Each number is 500 + 50 x the weight over the matrix's rms, rounded and kept within 0 to 999. Layers, rows and columns count from 0. Numbers have three digits each.

# layer 3 MLP up, 640x160, rms 0.148, rows 559-575, columns 0-159
535482463512459504513497538503481499466483503486466514437510493512516520438506467524494465461505531464507501533518543443482481480550477544505548536493496500478479527479510512501545492498482519441482520488487465444456494426502460441516525491531514523440472498511454495475532517495488528467553475495414526519509499508458501474540502499549525548488524406479536476463496532519544468467487525497529498556545506551463527501508484498501499480523459531519500502495493522522495503451505507
446460483515477522506500534486471531502489516486424480476455457496484516435482474528525504482485513522488517511536479523506513493467552520492541483523516518512446520503480489489483490534526522492477469549473507485530469457507479470546500501491505538478486526498476464537507492483514508497501446490508502412486494535529499492528484526434513495480495500510503479495528488505460442500478522512522443512530505492462494525495538476530521503493469512491495491485539521456453552469520528
456482500446469519501496521508534494514473494484443536463498437493508480469489448486518542503501513508502505500514499508478517512552513494501549513540507519548479535509530465491497487517493545488509520458462536516501478483554480438538510463567514465486470498516462498556461472511503483536481470518450532466482484523501475502521462511499526509522497507506507498501498568521495422467490549478474476565464517459519484541497503529520465451543452497515455496460519521505492479511522492
510516497436487519510488496485455497495483550491483547456496441501496479509504451502503484469522532496508524493519493496516486494535508497489514508479469488506491532504485525515538499478512560470452484504538466512533500454512483496529496486513511512488469502464532497509503502478496481490529498503467510471527497474519474504496489543481520512503495481502491495500478509504506507490511475486538527543496528478474537499490464495477491490517447527459500531494496534501493511467516464
427473498559523549551468497445521546571621669507509470515413475453478433382433505483463474533513594537556586450461484494464372522549530535517539497552448495635493567493448558403526462484535589473470520599490529563593417501432515548421487643500532512503567554600550458539393513571447439493380482540444455431432447461435551570439455545602542506399556414405549493451546456438570517476581516558574552473487602499555566484514457661560469429454506417558627467500492505422492384531634477
552423449502545434537448380476439533359520451442622518525544544421525488478477447502466451509546455626477663535394537485529426566475566508420518605524526472494528584454442539520348527463504535465410525394533538493601498479467499441442499467538377623473557557464468453540528485553557445583568500486601505477452583487439460394487434528587549491382401476325449543438622562592449457553551500521551493521427522491505557493578409544445591467537448483463568554585465412505369443475538447
477501563482486446496514515470479450501498481466468473483488473506467490491513453500477518478530498506522483482544500521462465470542484486481543476525530484512491516509511562551534491537502496486464542492527515516507478496542482439515508505507531496516505467468488511511492518486516445503506473482491481468491473545490513510479502517517515473490490497487526476478514504514517499566497559549490511519487498510534525507477514492467501481498484488467519547455474511477464480468498447
489518525469501474476501482494486492520493500509488514499514466511467517500534461505506550495476489494471460504487533467484508532513502475491490529491500467563490504495490468467473502520508527493486498471494507500469484516533486507486514506514540515495505482495498466508493507493476483494522479487480517460494543481521503502519516513473508487492502482489509528489495526502493486503507516544517522506521544485517491538491511523461502478500488482527498508505523525510483483468448486
479446501500402469518473486451484491397469399520480450508542527617527589630535394442589467498471511713502601460563552535477424486548512482569367564537548395365343395572621517548422449631364380628528452467367437598474516491516553453525505359492539513466502531564550535475507444603394446500477523473425522552455531491474593457547495530485502522579498402452413558587425646545494415429476656522504415474519539462474527560440427592524478465456439435586518465586558593536452506477569588
575527568497553439481506515571487502434512535441491472562490546495345553441490469464521454524558475549528453488667535435629533468520529557512529475555479489528521476631518532518669401422538558554399539509542453524480565541538471567447453442572526466534480531454443497576481439479583436567548483498492413517554534467491512568566457491509483551538486466513459515479514485447398460509553452586486430457485435486525447473427494512512579427390418462555521521463494519469458550407480466
481531545446459540531427431466547499433579585411636512444513449456451462504506372434597585497533503559492559544643453518540507483471402561497499488484514449564472428420433520473466524543569603371412540500552473501427447525584412530418424613523528450551451485561465534461532513489423427514494646428487489493508413565483570554481492414485433399572461435465418576471509455540472460464508533433502440478468540515538488543562514439495389437604504422586525595340493579455459404501462397
518476430569553470476480512498453505508454590393487519502387524511517475487469440444502566487393508502423460437413612488488543638468480558550514603472496380464559592441527500543495511552521391487473531493463530512503455529545497442512607378507494500541464516505480458509537498443447509548537498506419515482409466495548496502525556605497503562579491441566408545557405468552414499554460504463466567495465467433490516488522523380537593511560472493602545461470500439469513441537522507
486485492495500499519509497503508494481511518501498487461504508494491497469500483506493487500499498499484500504513486494495489492511491495492514492507511496488493513498486513492515515508498485485481511501506509490502472495496486481503494509490512510485505513488494478500496513494518484494508513500482496484489508499494507491511513508492526470491491510493500492501472483501513516510492481524513492508508509489504479488487515485493504461481478494496485500481500492499499493515501506
494507533475479521486492504519477511485518510499468499517501483509515512497494486525487495516505521508500496488529495493536486520509518486479504511500513513502467518486513488482516478488517503441506558486506500501542510495510524506494508503492522527534513506500466522489515489486511452529516511487470496481481508508507501515526513486493487505469484509499528506495473522493503539509525510501498504503517491501490528500517478482494539468486476470498507512510482523490475490506492499
517504499459504489508499472521490494507474535514470498507498504500502484496481479510504494467489507520456478495508501492486493514506480523486470472502474510509484511476545500512515503506486513480484515482487489497510459504483521486475483480507493477490499486501497518497493478496470474495483470495490503487499483469501517499505506546497522492508506484531533497525488511513508468505491500492496541499498497468528513550490515478510522482484475519500492502501472483488505480515496494
496480391428493491483489351548509430534494513426537569530496526426474461489444568508463517501568520561608427526495544501435384474505414616420464418511442477421431575523416535640504612542531461441437491460499503466421431468562464440557552513545421465546604537494540543484452418521454502429488556531335459408508506545511507463517533559514591508581485501465549563561494545411459561488505480499473439578473632542544508493463416478383561425526533488524555508468503544473580434485600448
501529510502473471504506453530470529445492477499502469458493466530499505514510465553494504499513476483487511501478486536501477541562480507460544522519484450505514494510469502522492504490498494479455527493527469534503478497521501492517521493484521514472527514492498516493473454525478472491494488484429479503430479514528510496498542452503494457517492445509479462476456466523518469496519507538515480518531509491452522469537538467462514498485464495483544467523466476496538511495526512